From a checkpoint of a small transformer trained on Wikipedia.
Size: 10 layers, width 384, 3 heads of 128, vocabulary 15576, 24.1M parameters.
Architecture: LayerNorm before each block, learned positions, no biases in attention or MLP, tied embeddings.
Training: 1335M tokens, 5093 steps.
Each number is 128 + 24 x the weight over the matrix's rms, rounded and kept within 0 to 255. Layers, rows and columns count from 0. Numbers have three digits each.

# down: layer 7 MLP down (transposed), 1536x384, rms 0.127, rows 471-539, columns 288-383
# up: layer 7 MLP up, 1536x384, rms 0.122, rows 472-540, columns 288-383
down471:138130111079155089152132151078130095154156124103089116134133102094114136145121143128146107118153126086119169091101152119127131067123154134137087134098120153137124159175139132126132156079043148150111135157129073164107146120069115133138090129139166146164132139163169125149099117164112141138
up472:114120070117115132117163175122174171139139129106117114106096114178114153124123116120152086126129133132109104190116127162130134082140089113147099149158116086142123106105089091088115138122108118152136157187139115125114141115151101093071117120148110141127132113115141113114125088147116112147
down472:107152093143111112113135116122168076118126109146116112109132116149118139162170138116119101133150113123121120101077196149135145138163209137122129113115142146095122143139119112178123145154135123144107145122102160146150128109168119122154101128097113121100104132114131134107125128118170165133
up473:163149098166122137130133135154118115178119120143130114132141129127124156107105121085155128109147128169118113105106127136137087136142144122089119115113102128168110089121115112161126133157141120149148134103112129125164145135097093146100131127167100174141139129155126138121156111112122137139
down473:168113124138148132184163136125135112134113152134107161124126134129127121100077154145125156141085146141147149123141102127163150119112171111141137101142168109137155156109132100124131108118103079142153129147143104106102107175097148112103105107079116135089139073128095114109129170164095154144
up474:147154136122141146094134120133088058076120126140095097073089149083162168129162132141159126116166156132064099134083125130124125118139129101129155097100071087140157138092114110128115152120095161170090138142159148140109141115120159139163123127130104104125139072180110170122136127145123114128
down474:179151145132153141135126196134134116114135135088129184155166133148118069116117113083102177144125140142057114093107173134158135112126078147121155176104128125131091133120113083141147074128112085157105142125144117158137132134155098082142103146121121135106112089151169123113180156161117120147
up475:154101118103117136156129156121129163124171166108087082163127157149150115156091173152167093086130125138139122144112134107133116140131120152160099188109120158142119112083114170130119108112173136135133161127123115166151146150081144062118144123127103099134137155125117117155138116078170118133
down475:133089116104105134111103093110091140083145147107161133101110111170103125134155171122129114102162108124130151099120146079096151125088088135129133116078174126174146106120130137151110090109176133048110113113098119090139108166110117102126098086105197075084166131143096107095184138047144134112
up476:131163122154134149168107125137175122092110079094123159166164121092125112110147120121128080114176132129128162116156114122111130143179076124126123099153100107147176120158152116132116107146097141144133116143148134143117088114092152147137137116103112143150153111127138122123129143156144177181
down476:131123071185107170171112134141168133147165142162129097125150129126153125162110118171085127119100119143085151121144155140147158157115131077122130111143122181135101087131124126078188099118091123135102145160140172116100131123155128140095163155153154137129129095129140167163119140114098113158
up477:166112162165124125128119149177162145117139145152099149137117101144128149128140126158115132084159179130124135129090160119113109155113132111130118140113125109101121154152093139119143108119142130170111064102096141140110144141163110135118148141175122154144136147122156159080111102155110118136
down477:129141129115135147140103153125157123121125107131146142135092173174137126084108148121128159166104136180174159099096092105121155156118128190137096149174143151125154134149143153114168126147103171109141114132163093170095146132154062138147146117146096110133092129115129116127115107144109138082
up478:118129146123129113128146154128136112096075138137121092140141148135136122124139149105137137129127165145174109160160131111149101121141136123102150146114140142100136110159158159119150149149145124134134159066125173090128148113135146102163133128113144097124142132101155125146125100151133128166
down478:103135140113109129124163156113078095129150116106124110110155172111155146113152120124148132137108100130127169110100133153135127102130100125131087135127125155165129109139122088125098148093109134113103168135141168144141124132089119149121154130090111150111138138133095094159131136126133118122
up479:104176132145111129167135131088151148173132141166140116144127144103185137113119108139125151137081140112093138163120103123136126107156115074133111132072141116127105101112116162090113122092144121114109127111105121136134189133131108126141138132113153155126153147125125077138109109147133133127
down479:090126100157135095126169117120139149135130175157091123131106107113128173105132131156111131142142167144091142118156156091132137142126050110104168092134134135112142146157105107155093117138136127120154130103141098102105116133162125150103132130119106109164109109132097123133179101138101125157
up480:122160115126109173124106123118159125132144118148146130131169135143136092097174151145141149153154155113093179095131115115154115105086093128101138135103120118148143100098099093129133098111167189130124177141139166122160149114159152159148103131145096150150103114131130129094137117120132126106
down480:122134136148105151147091128126113130124127113149140095103083088104120160116129177106120166125141108097130134149135113152126124137072143146115114129136136166094116097134116088121132173121097114137154095144124134130106101159106103110112078122142145105134157148136133085114115153172145102095
up481:136118197153154135131124171138145161152118155164126172124109115103122153174123137137123145147113167142119121128132129120102145119141135170115131117120104130173030131122129149114120091108162161135147119137174146175139122120123128100130141129089128147123144144172152149161132101152102139165
down481:100117133167112187074130098155150139135098125130189156089108178121084160174117113093128116125166125160185142177178175146170105125131110146121174129111115116152159109189109107125139118154144100142153111122119131160131095133127086152134143127100142111114133160138128098154155164096150113114
up482:135110097140113115133130145106137077121173151125133130082146096122148149107105151128078135120096147130152136114106147107181109143128104131108143117128142100147127120105096132115075148179102132130137162133111144104108181117121115102131104115136156141137203098148123123191132159147159125133
down482:108135124124117115119134129121154134118138123129084108086148120087103118082151094148149119088126142056134103144107155129087092125130142105093070141171121142117134127140105142129131114096122136120141140160116140121118133120168098099143115123119100113119149122144127113135124145153093070144
up483:142082163122135148116123135114144126144105121085109138147121125106071161117179131148162144127116140132135148130137094128095074128115128127148134147105111129126166162150114163121108084153120134136099141119153131145116096113126108140167099159114138115143137130186108119137099147143135152155
down483:103095124091119157050116151110115100111101100155112147160183127118133149129118112099116141162150078131152079130083119106146098158073130166174110103173134116142123139158148111157107155132099175122143135154144141131119098110169153127143104141120108078112188111166095122123138095133099095139
up484:128102111116093111158095091133122111103144121134124120121179138075139174136111143200179120100086120114165094156104102133149135164103126165148135137124137140137109172114118116076109073154080104193122099140119117137082170141149152113118067104132109105107155147144121148104092122139119126092
down484:123084133132139139165111115063128120110137140144156140160190111124144133100142136108110093128116130123121134148125113108115184161081116126125155104164092171119107133163117125121114145112131122077176112140135083182104128149145118139125123150079109094113119119134137137160152118139159164127
up485:174082126155133149132119153097122140170170120198096070103114121098086138121116113131133100108117096106142145125162106094083141133125099135132076106124115121089131123131096134149130118118126119148104109118159125137182116144136148154124092152131126153108174136115104117118178096166078120144
down485:106155119109127131120125091141081133142166095131131086146150121165137123119151124146147127121154133191119103130126124119137099160137115128148174127105164099115129178156104140151122132212181096144152116141115138089100118067139159126125164147113111143152120131097106124138154166180164148081
up486:111136142153150120104148146096149118140137122181112118113143152124150099114154132103135136141134118128122125127158144138093139058140107115110119132133065129075153134142130136165128097139123101122122147146098132117099151109121079080169180111119107162138172141111123140073147101117144116091
down486:136123089131099107098096156147135127132119122134146121151108106138141160114080113131146166117101112087111126136101109143171107182160151130139127130112161131160108121106143095103143150161123159121102130166129109118118110083112160145142131153149130119112079127095101153170123076125107139163
up487:113165129131148093105156082163123135165145137155090145160113130149156089129121128122150113107156148112145126122128128183136138121134128076165091124125129098140147112124113183125102107153114142145072166109144139153108145172174142138157153125099111131159157144112148159111152142088163138109
down487:139139125118147122129159145154135088127120129143091116117149105139104139128141107114117116103115117110090150105136118092147142105157145112145102153156163138142128113115118159134171128154097148114113140161131115113153110131153124151173138086137155115110167190135115125079108165124089169155
up488:132140139166096162104155117143142123107159168148106168098138130109138117135132158159148103122109106120117105085083152112143090124125108110167121133109128137108106147131096141096105144152110166112156126124173131138107104111123123120134098110112142125106101119126166166155155104118120114111
down488:156156089108140119117104108120122096141121114143087196112099176107155122092117118138159122150165093139140110137078108066152088105126129115119114116111123155113147112102149154115120106131115150089148138101197135173157106129104129135117108112131101123134089144131152167139111110145100109152
up489:147158145125121100150129119084123116142128095124144173111151103138116129135115124118154169105142158117093141124109113165106114143120155061152133108152103123150125126131120163122139096169116108118168115108118161111132132128082139125094122099131126150099134125127120146123172110163124143132
down489:136152127117088155106146147186103141140126138163131128114130130124133142147123164120152125132105134145123167150105094166107102131125141104105158107157126120124172103143119118120140104124126163079121151122159123120165110135092125103092143088141138068109172122129093126122114135146109157129
up490:163135128142126120167150137141112108140126157159114133115085099117110106126138194156149135154138149084155097123125122136125161117154136097104141128155153126136151150110128106085132108166127146133158083141123131118117098134115106125156111140135105098123124148107167120124121146095093105121
down490:155150113160145132143119122120146096151127119120105114116133133143122103128144072100098123124116152084117142094159153162117119112163106155153093150106135135129167100069124140139111091167125136109118098153124138114144144160118106128096153154116124104157150130121151131132137111135116120144
up491:127168160108169148144129046126106153144161098142095099134138132131135142147139153096110138144112149130126125136146085137140153153149116156119114165121136133129103154123102165118133131127122118097106216126119124166163115135132127132124118140113114101168157145116130152102130127136170141123
down491:111119094090137092117117148155105154133120163165098124140131159136110147150096126087116117147144104134143109122106144120149127094130124139151122119128138120148113135098140125092140088134121114180132149186144146107139146087135105184091114152143099136096120152125135154134115110129117122116
up492:136110100137170124092133113133179141103098090154103145099185078151134156095132134147122160132123100095116117135135152138167078101138113116103113127124108102125139113137071145152136070164095118164112096144128148121101179147104139109140118115123178116162152125071105093123130145165124156152
down492:106192115154101104101125104103113106143148135098106158122163107129133089129148101085161126172084110137170130127107140125139149140134114125133109189146110150168142110107122113120113128154113138141120125086088155120166139092069141101140103133156118084167118172139140122130118077139095126145
up493:173097122102136146123133094135166123110117147128130153125091150116069144101146144137141137080123150146114148157123116087116157105139118076141139152097151155158113155101118112113125148172147135172133099140089125104079167131112097132136134124161189141120133125103104177137138076120141110092
down493:099136138137152101096153076130119143143155117101143116113151099145155108158115111118160143118120103156110067143145164110119089111150140141120120107158124112130180143152137154113130085115127106152155091105153131139103159114146141120096139096135131111112142145126112130123102109114137113152
up494:138134105148138120089152115117129134105139124096156165111122042072088105127166103116178146079111111106155172107100104142166102145136138144121143173137150128142131109133173160123116121105077115135136127090105129148092152129108154152127121117136169094140145125156160133130117127135104146136
down494:141106134114156159143113155167165123156158120127129140121123139177106144118157126118168130160132145178151161084097172112160111136120127133140138101149135094136129131138124135119113091086149163098117126177142140136099156097089076156117143157155126127098107119114111100142112149123107118145
up495:142133113138139141110117109128131093138131122128140159123132148138104091186156154093130125153132179093091117156122162150146116161128119083130096130128134122124118170091154119184099126141095123132106132107153167162091127110127140137092132092116137137139115075155111115124105148143131110159
down495:072128129106122125088160117113098129129128127117142092122119125118132117097171160158108110115093106136127129142104126095147103167102117106140124151131133137122141116135106133132134124151144132127143120155122120111159149075126105125139148145147162117173126129118143131128130125106128127123
up496:110134151100112141106166101159107155144099103137109132102124150159120115101099129121143154109117165136131183121140115161146120112133104085163135126118112127139142095137131134110115111131172148129113157134143116145141129126141149124123132148119114112121118125104129122133120141138130115129
down496:136139142105115093128103126160190113120154168110111130124133113081143141057114153127097110103109131122136139131118125115143122114126159130119108137121112128132136108137148118144132113138115154131135098121134110166167140107148126134101125120137129070117177134131093150092162141121150136120
up497:119173138160131141137106068128139120142115150126140134119141086153125096135105124105131115128145124133128156123129103100120081103156115141140108105105134105129105167127139117121142139144135150146107174147131147125133103116120166135104101185104114138158141162148158116134152157150145120116
down497:161112061183110129182107111137096089132124159136159103099094131168124146088129134097154133097114148121152095148135161107167138118134133130134158093112122130159128116118184148120095164126111129130110153157125155149171080121089139115103173141104090094122157062132132074085109118133119147146
up498:131097100113140162116129142125113096084154128130083116094139117082113152127123117147152102120161148103092120137157145154135154104110124114112154093167158077122131122144155108150119142126139131119110119126135152113089140094127150141097140138123138138122155113135115145146113163095118158108
down498:098147146138152114092143094130163130124073130166139179131096170130074102157104138102143123102105124106135143111115115153142142137071138157127089140144061132099135129113113130087094162120110183108136124129098116131138120087116145110120126098112122127133115193138191139154143145124125105087
up499:107156143133133109141120126168117127137121134098145154149116142156129138122148134107092127130120143116121153119170146089118075121123132150124134144144112143100092149114139147156112105121154128149127123139124100158143129105166130136198153101157130121115124126105136139101121132089132138175
down499:150110110115093083147160118121148119140114125107087129115137095149120103108115152174148144115127144172148096082130099127112151120100156122150145131086118102148157117137129149094144184081127173138140123180166168124097157130117133140102164124093157120100199146170124130139144134161144126096
up500:148128135132094114158150057115121120119154132117144090123167126148110156116095115101144118113140114097148114128127111135154161118145167136124111134149162130168131129135138112141158150103158148104109079139159110126143115132116111120171106123159130104139146128068124115143105110112157123127
down500:169112130119126120123128160099160146147126133140107114119125112119091138161137112122152128138143155143128133134126142100142135113098138115125141137075135107129114129124117107128145102075155136133119140108142121142120130117158135135122107164104157150093124127139134127134139158120153143156
up501:106154094099101114091110202148085131140102118166104084134125158123151125136149141100176120152092107145162128157101130142109098108138170132139109089134149120152122125103157154147194113172106137121141150105127116126136127089143160139126152126173129118153125121150110127143064129142127105134
down501:116121117099109134139114178136122099076146119120117157164146127141042160119107165155139158113147116137172134132131138146116177083134139128111101140147158140103126156099115129162151141117135146122138099073134157171114116162167118101173120156172091107155120111138159121120138116129141122188
up502:108082114125086134139128138113166110096126110110156139120165127102105147121139121123114145092119121120187108121170167119136142118141075125122172115121123142125127120142096144151132096135121090119119113123148099138150174149122091118105068112131152207130140155142129132107100153128111144107
down502:152137106151137131120130123154151152102053113142077126148113090114140167163100048208140128126128133152121103146133186132103100143160165131124119137110129133123090142110127120130140134100188094123129101139146135131149126102118169125148132122104141088095149151105123108142141157116148108144
up503:124107099163144133138103160163169094127096125140133128120182125152096084139140123112145090107138126121139144103143112093144134124191182118154135111101103136153102100103105142110137108146142116160107132111126109113138164117096136132115119125129118133112127170131112087146159152077148105164
down503:153149141170116137090058170169131121142159124135135132098148133151177140145141164130150119154134155155153118080149099184119098180097096096123090090128158115122096095094126125114110148204140164165129112142158127118122111092116139104115101084119136115143123116167087131135132150172078169126
up504:130125134150140152108132124134162141152146176139123108142136140101100131132135159147119098094154180140132120134107109128120101172129103165093158117111101135124086170111100128103135104118127148167111179113127132199105138136104140118147069136147154114132150133129132137136143094106125119128
down504:099105106143133145101145106136122123092157146094139102110105161169166118145123167136134098081159100104129128129123113142108140160140162122203113125121122125097106134156129120121103131138105083082135144135138108150144166147125134125085154102135116073149105134121125133115143158148143141149
up505:112110097133105139116196121158115126109148105102128114118193131096131113105167128113156161145099135106152126126098139124131117105140137119135087115144163146138144147098150151125127122121094124142142141121145132132107114160122154142171103129122116131134143112107117149105137123127131129167
down505:156161137124168076128062143129135130096119136103095142119083110140100128127112102110086094148143148138117115126132104143171102132139135142109155131126137124123111098131116110144124123115143112138110121130115117106102130099140109103133129115142142162139111136167160108118157112185119120110
up506:128134113120189143101104122105138156126066143097176139107146161104110186169128130153113140105166128160124122116159119112159154115171152100146152169150147142148081120147154091096101133163113122161177116165143131154170129146105176115171074091158117159118155140156091081123138130146144108113
down506:104130122148081153120096124170184150115177116107126114134102085124133157136108138122151096057129175147061158132142159133101112116123116146130155122129144100165139148163117123129115075142130145132127129160120134105081155127132095097102119111075138107060111053179119139124099119139170156108
up507:118138150162121174137142105123105131104160109141097125143105123106133146120099146166168091134120107156159144144127128126151092145170129169140116106110143116141098152163107130112092138135155127135114119122147126140132135101128107109167116144133165117140132155165142121100094098110103097120
down507:148113124122101129113135122124127101123125151117133130132128138131146111122083113124127123137137166153112069106120127106102140126066156158114142114146076120182103113139141142139109131135164133182107124123141139104115150106146111113138128145158099097128154175138097113130153108128123153156
up508:150109163117109114160111136131115120138130160121106135159101162115144084152084113131108111124115085130146132097136085125133128119125123151139088133089123075168111135159110158072126097130131132101162128134116183127130094114129117128127105097108138166133099122116141134138117097141118128164
down508:121142144108129089108157110153129129106100104106118106125134127097102095149088148098124176121155155153082221079107137074100096138088196129132122105123126122178100139142120157129120112107094089122134093142080119188125101153129173183115153046149128117114164122134122124122110112141165159134
up509:125150113120109137132140122184136154172163141118105147158145099134128168102127143156146171105120151128142101117111133125132176131125105112130145095144164095107126159141169126112128107107130134129148169142104109155121118100160115094116134119139080132149143164132129083131102135143136160126
down509:104187158114105168134131098124127099090112072148131132117105146146144132100160077113130181125117116125076137136127120155141104111205144122135134106084144159139206122104105196084122171141109077146142142093080130135108113142111069119138069145102098106104088159120109119086122143165152127076
up510:113097097137094145119124132141141164138088103145151114139175139104128154169126108154122186091125110129126101148140130078163155102148141165111096159091150132094121131136118100182136168152107042097130117141130170146115121086131114114135102115122114107132170117179133109145121140114102150121
down510:127142147157159075100104128135129136136145127104134111126095142129177091146165137117142104130143129105107109132134111137117157139094167112129150114117132131129116115122103128111129089162130148133142156142163121116177139185106100167115121127150106144091106114104177112119121152159108124139
up511:118127141124105124114137085148159166128132088143141114131093090141150128134148124144128108139129101125056161096141150128184123116103123189160135113116122109146137087136123091141133155139105113140158131111125126140136139167144129131127143118093151134145123152138126127134081126112124138139
down511:156132131087144138123136126175174129136124120167135091122094110138089118146107151170135138152123122119133139126148105141121140075122148117156149119131152118129130117092141118129088130120127149138134139134184138125142112170081142143099136116161154116135143124136147142105109107090151132095
up512:060110141122120099167116116144130110129110112121116119133124133159121092158106128095113129154126152104097163106074143146161094130125137110170142123118120170100133109117104134132148099129123161164125096107117158126149128126132117092123142127121120092105105116108150177097133094101086145149
down512:110125174095118129138110154118133139162149131116125163121151098151126127144088131119153130054153157088113147129056105138103152159134178130172128115138120123097110155108129115124128138108160102133094136115111138136140134109119121137149167096139125081107078137150104105183173125116132149136
up513:145138112157147152167146109126099106133100125136108156125126101100120131115132124110123125065095122122137128091128127095117152158128144133098120108126058158107169107112163115131108151170169126195128139163150185118122136122106166133168166158113132118105156185113096170124159094134132152102
down513:104161154133156116147141171145140146099114075102134158155115106137114110140140119075168080113135122136119139127099164092144151145113093109112142114155127135111117147159082088165154079093097137174116102120118082139148067094130089114159115150141110128098117149117124133122142131135168120095
up514:092122138157170129176131125172117135134136101155138121144144142159157152098119083192095155118148093120146121156146126142128110133129134123113132157106130147147145071176132105142116109119143097144099113143154158119098107118162111154133117075132153155133058159148090137102122123116135126108
down514:146115143119101129091154157160109146114080135146124136127122155098141098106115145154162119124118134087109104111150060116092069139156099102125140131106088117098181115163139102116128136092114152136139137115121113172173122130110168151125135117118100138092105160126146097145115104131174133157
up515:084153125108132146132126141126128118143125155151136147120134124117107123112086160130132152135100119135133111118136149176136162169082149099149152142123155112119058072147138128157141135117091091167111086103106140163125142128103085106131156132116133183132133127172121137135144163117139115115
down515:166115139131130164152081105161134136128156126131120086133111164098131149157163131109103102170111149151138086156146121075115117167125128092140084143102110182111179113154127155095121141139129112115135084114147153109144142114097146144175102163178135130106091149143123178120133123124152109119
up516:129154127133162124155142103133126124107129125095103097051140159102111116113136156139124127086148111106114148094149131151118125100111109112127147195126139088134145147116111114124130144105078162128134160080153113106117175150111115177110189115115157120117135141137135122135110135118090161095
down516:137154087109137145158118140154174148143165122123132160147124117103150151102112099094144143150128158087074090112123100129101115123147097124080106132116185144156078148136084138150094076128159117116117110150162146122114121125155126117095167130128130153136189140086115156153116089139135133141
up517:128135141164113129121128099107154111127154158101159154141169082149152144131099140086164143159111152108115101135122120110127103125116105103150120083112199145094119113104097135134190088119119117111146135147116176139174123152166088122140093152106125118126118141127104153173122107126151141121
down517:147133145106133121116109123157135141116110178151129135154113125129114128148126121142085119163186114125150142104137159163094104147098137106137141120134128114111110137121129116125126133095085158163109139132131164108138089125206132141098144118133077118116121158122104155150137149107107123105
up518:101111139117141165125110125151107124169152139138134186128140133112139085135103142155111139149156126126134189148124165148161122123124131106135139144143137109129072139123112120155123095120135112118161100093136124117144160167148172093137084146125134093109108116081116145155144183133104097119
down518:131081094117158098147109158128119120133107167109110127146131119116094170146141126135105078087109147114133141115147128120157096145127072159104065134095135123087134102112100094134168132132099151157080160147130162131101125148136137097133137125164135135134156114140121135167158117114094155140
up519:099128190120138148108132163123110104101136155144127127111096119172108117129177109148164119174120111122111082178156081124127156082136132182105139160155163129106136096133142101124143126106113175123140142121133133138148153095142113100145144125111129101086149151129149109128083109161082143137
down519:103151098147132119109119128187174176074144168122132135123094111134107074182121107110073095103134115092164145135122108103100112154165112131131107122135070122168169126108116119123114113148147095121103128155176098122113099116130133166100115108143133170147136171118151105117112093135119065126
up520:167119129160161100153124144108147136167135121133107113135126135122121169139136083131116119136126136131108117132140124129155137123124131136148093134115113193123110109135102080097156126141177137135141116102163137104136128153150084117110119157112136167132146099171129120105158069178146121152
down520:127110136135124139155142123150103145135106138081124078108126145156140149137137133113150128123100120123162114137134137106083127101121133140136173151154118133142100126146125146148143125144119144137141106146148135135149117120098145129147138109101130083113166131107137165123127126117139145119
up521:158130118067101103153158116136089157136174119086147130110160204067130136112189125100144142121085083181136174132153134150141138169143149091118132139152128123148141137091101158107116100154174100152140108157145162145090100109143088121084133156122095136106099101103185133138095134160100135132
down521:131136103131168110115058133127069131106147095120108134133105130108124125107104125136103132163135117108149094159079171167099133133116117091101139153155151134119162150106096110134089122160122107117128171105101090101096176109124116160094101128144137132150136114129131088120093097127096111103
up522:060151129126082115186119097109110091147122077115115137099130118143128131134143149158147123149112078143154147093133143139124108121138099173105121169123124123100148132133165098081150156050105144135136142154123130112081128119108104149140092104147112138103135101124107114144112126190141133097
down522:093123159116132133152147152186130106114144105127129144116159138139146143100156139133156150129119134138135111138149132144124113165141111162131111123124152136152176123127109148126140148121136177125092136133138111138103111123136096129099119131146153105150139065129108118097155136156141126129
up523:098118137121130115105130147114119142151129141147146158067095138131144158157134140145136140092141116097170130128133119130155169137101131141152135118107127102120137105168149104145118134087123126118131113104120120155155189108155145150090100150145125148145170108106149139102119139076111131152
down523:115102133149099127123130145096150132131112097160102117124156149102147145131138135138101123143156146141110131133088134127151146120138126116138162118151122076067153106103124167136133165131144110144135159127119145142141099116123127144101105124121103092111147124137126102123133153134128150125
up524:154139161109084130122174130116140121156117109155123164089094126146104145164128173117114168152108140117089114163094169168163171134101134152118135157126106135074167119110084107168143125136110144107103156128142098146143106139118123113125196105139130108115121155098135119124151132114121150113
down524:161140134119126136142161133117140115113138125145130158103115114151140115091155124146096153130131136138115126078151078088117142111117131135126115105123123063111098114136123089129127119141120123162141141149124105106169145146147124137133117082136136135123119134153097095145112082137164147142
up525:128159100136122178192127106141138145114118147135151158118142144122090128100110133130134102111096109105177109105135142162154155138121125139091090170140181135113142149126111131168068134165150147163121155096128150135134117114107109126104095101149095134122131148124107125149102097160136113135
down525:153103148125150088160148106079151117132173073149115118126142081120170133101139145149104116145132094128112153071104153107138135150144136087116056144101160151086146081147104119091121118149128114134117115085129133110134161113153110129140168134140152116121157137114148126123141145108161080178
up526:141095110105132132154134138102105097127116173154129167129126142124135145128133109133137127132116103087109177085125132088108151161120141142123138134128099128114128083147137078135136127136125139130149127126128092142116134114148124121143156139152114121142109161097151121090086149109113140146
down526:098102141141123124130116115116150114121123122098085152150107154116094137111153137130178117132134125120149128160159110141130098181160143168118145136118137065126143134170093162126125126143137129146150114100096132127133110142149151094131113129131136112116134116139135150129143152121178115136
up527:134092090174199105102129130104137162135167134119115197139143140131122173148133118163200111129138148100130127111136135057155126149153109131144152139141112173199137125116138076040173118141181158133091137113083109134155173131138089096105117133135134122122151064170148176085124117143143090141
down527:102104122158106177127115133093137133185159145115127148127173154115117096140135119115146122080136132132148128145158106096151162168177122135128123139118119110133142109125154127132147137153152110105091163103110167196132136130116160136114135133126046110139149162132124121102101099099130138125
up528:132125148142093127095119093115149149117116118098136147147133169108103141100129099138095098179124104142138125155132130141111104180132105148114174150142163110119143124130125142160087149138104109103091127155177154147130067066113129088144130129097137086100122116104119146101112168123132117100
down528:108171146128125085108124150083124153105153165111140138087113137136132095121112108129138160116147110143102168143139133158133133117141108139136141123124119105123122160137112095072089125147127108187145121144105152128112123121120135151107116146134116124124148168130106116120122146104135158117
up529:122105133150128127147129148103118105131126152166099119103084102131128107137120149160126102136155156119119152110116124113130101144087164086105137111135150146145108148137117093153128178102121135155136091127124136144124140154123127125155119144140155123121130128098090154070131135136185141186
down529:117133084142142156113155093142130131110069118123097117148148105151149152119133078107125105160110116129125100152143123098155109132128106160113147167139104145151178092132130144134140117097148090105145149151114122126133137150122113149099154128082113144094137109141131084136130151109102120104
up530:156127133117160140145142129129114070147152141138126086150084146146137150184143154133124126124131145114127119138133093149126139139151102085127145091131146128097114166179096099154128108126103130129126100122094122149121157121116111108118113149118086087134098119039135145102118154130142157114
down530:146110114109104137160159114132128140146147151201141148157123143113124164109132134109117134126057113104140187136136177132108121117120071064239150119091108156154172139178123086146134142124125146141081166184162149137133094130125147139073118168118129111107118137082100117117092170103100160107
up531:155125134133144139167122154115140141151110130116123134113116150154084104130120165128146132147085109120094135117138163126146094127152176094113119099116099163142069090125146101125117175156134147156124119121215127134156122093176154072172111105139118136089142074154112100148135130139132128172
down531:090132117147084098150129139124157161150148173129134136129114143140093151156123124094121131134131127148143161132177093129126116101137111134161092120107111108140139153130135168138119134114091097148128142143179138119119121128116167099100082152127121158091170144114110122047104116096146155108
up532:120177107087091136123150131106142130145132149121173135093188100117123120150112114154142102160077125149156142124113132140159114134166101095078124121116124171130132114136142149146124103138094146090105156142125136142126110135055104137115151109144143135115148178137115122152139146114103139121
down532:108161145114149148114141110147169134160104124119142136115141136114100144111057107094141184155134182094117095145092104146108097114136128169128108165112144135159114120154119132105155132147175144122132118145101123119110102090137163123116120093102088130147140153132111124147104143137089148131
up533:118143123105141124125141154138123143134103128116096177092105146124119120110124103139098145132121105143122104122149158132158144176119169122141112138104116179105107144090126183102110120100082067118150104101130119138128132107155162105101100104138105098124122161100128155136130098181143097134
down533:118128094120140112082171128121130146116130119111132124136147070105122128137110141155126139115128127159149111133127138123124102143101154118129097130120101140103136126096142111118110134148097160108150105148160101114128155157145121077080111122151117139154087087076162118152123142105108145105
up534:136160124149118157130136129108112109120117132126126108140132090131117125151148103138109128143109114129108153095160120142143132124090126137082126172145097071142122142111128140129085126111146134070138142131146159095120110107132118097105163114113136107131121113134121143114140158145107144117
down534:115140121141125125149121150130147129110093134117127125143129127121114126104148104117130121124089127130130093127074103097136120117138111105140132146111119152138160096088145136151108137114136117117161125135121135132115155156103131114109112095127120134100114153119120125121118130108142095143
up535:114125122091088109126172181137115164154186133162111118126109154145112167131144135096097081117141061127124144124122139136091136165115113139155131164116148100137123088111132119090151163165140151129164088144139146147086135127145161150107182170126122109130117148115157087111111141121110143115
down535:108137124135129154117113152134074109121075142168100097150107120127135102122126124120067080121146151120131131122182145107151108119153081136131139097129139157145103178154164130094106111085196144104110130142107144148089132157111081134108106135148083133181129103143132081164112080152081159140
up536:122118111115128150125166170119114168089124146107111139091138099100127060123132119144160132127155134165094148108132125116119128132140131117130161099140112129117152133121149146148147149105126138115094129147134132104153118118120106127087092106124091134138200152136131137106102130114141154102
down536:107156140123140118090134116117129133169131181125104119119099132140132149119101159129130135138134100136087131143127109121124127114101076135167131117107120146128085154131107112161124135139094132144120151105128127126070122167114097144152127145143095152119121114130127122130139108128139085143
up537:150177113101080123145131117161130085108097098108123130099123143151130104155145153119095101116126111119092156161110133141116154148129145105122104107126116193125088130134156153144130159143090119132089110075091119128080145103154170169098101118165117144136139133156107129142115149119145136150
down537:112144098100122094119089157136080119138131135149146088090096119128084102141096125156098147137160091145161114121126151152144140112153164128131157080181132123117139119144166155192123106144140141124131107143100087136151155132123135140175164141181178109124149132143145137118172116128071101149
up538:125146117128121141108140130146091142082150141123126192102165138087138128100128137114165098125152149159101131146130153142120123139088096155150146146116138156132183160126112140138098081119087122093147150157092167136149112112102137107154142093128136130172121151077119113141109133131156148143
down538:155110171102130131092119087114159079151123139141090133120157107123126149141121153122171156137161127112147131135160119152113094139141135107144146105162131133150119181112097111080130152148149144135116114188167131127089173126145089079134097138144119121111083114129151114129113121120148118101
up539:129131121098085089117138147102197127103166124138163123089118146114096151110095131152105096131160110131118130103164164155141121121137151116145142132150149139091136115120164129113145153108112139123119103102133100102100121143100110160106096120150175101106130154096111143131163129102097131085
down539:148134111119139164127117170125109161119068112102123130110153156166116121161125144144094127101111145113120128123153133100126132129147169129149110114125108121125112109140116110088183125139172146149115161121105142124115144112083145080122121146143124122129102138119079112142133120126123114116
up540:115087107153125116141141131124123146103124078124160140115162124142081141161140109135143139090144125112138160138137090165097108140126118158155136138128077165152090142134145117117149133137106117172119125125124154107118132127112123112106126075140131115103153184093119135146102140140127157153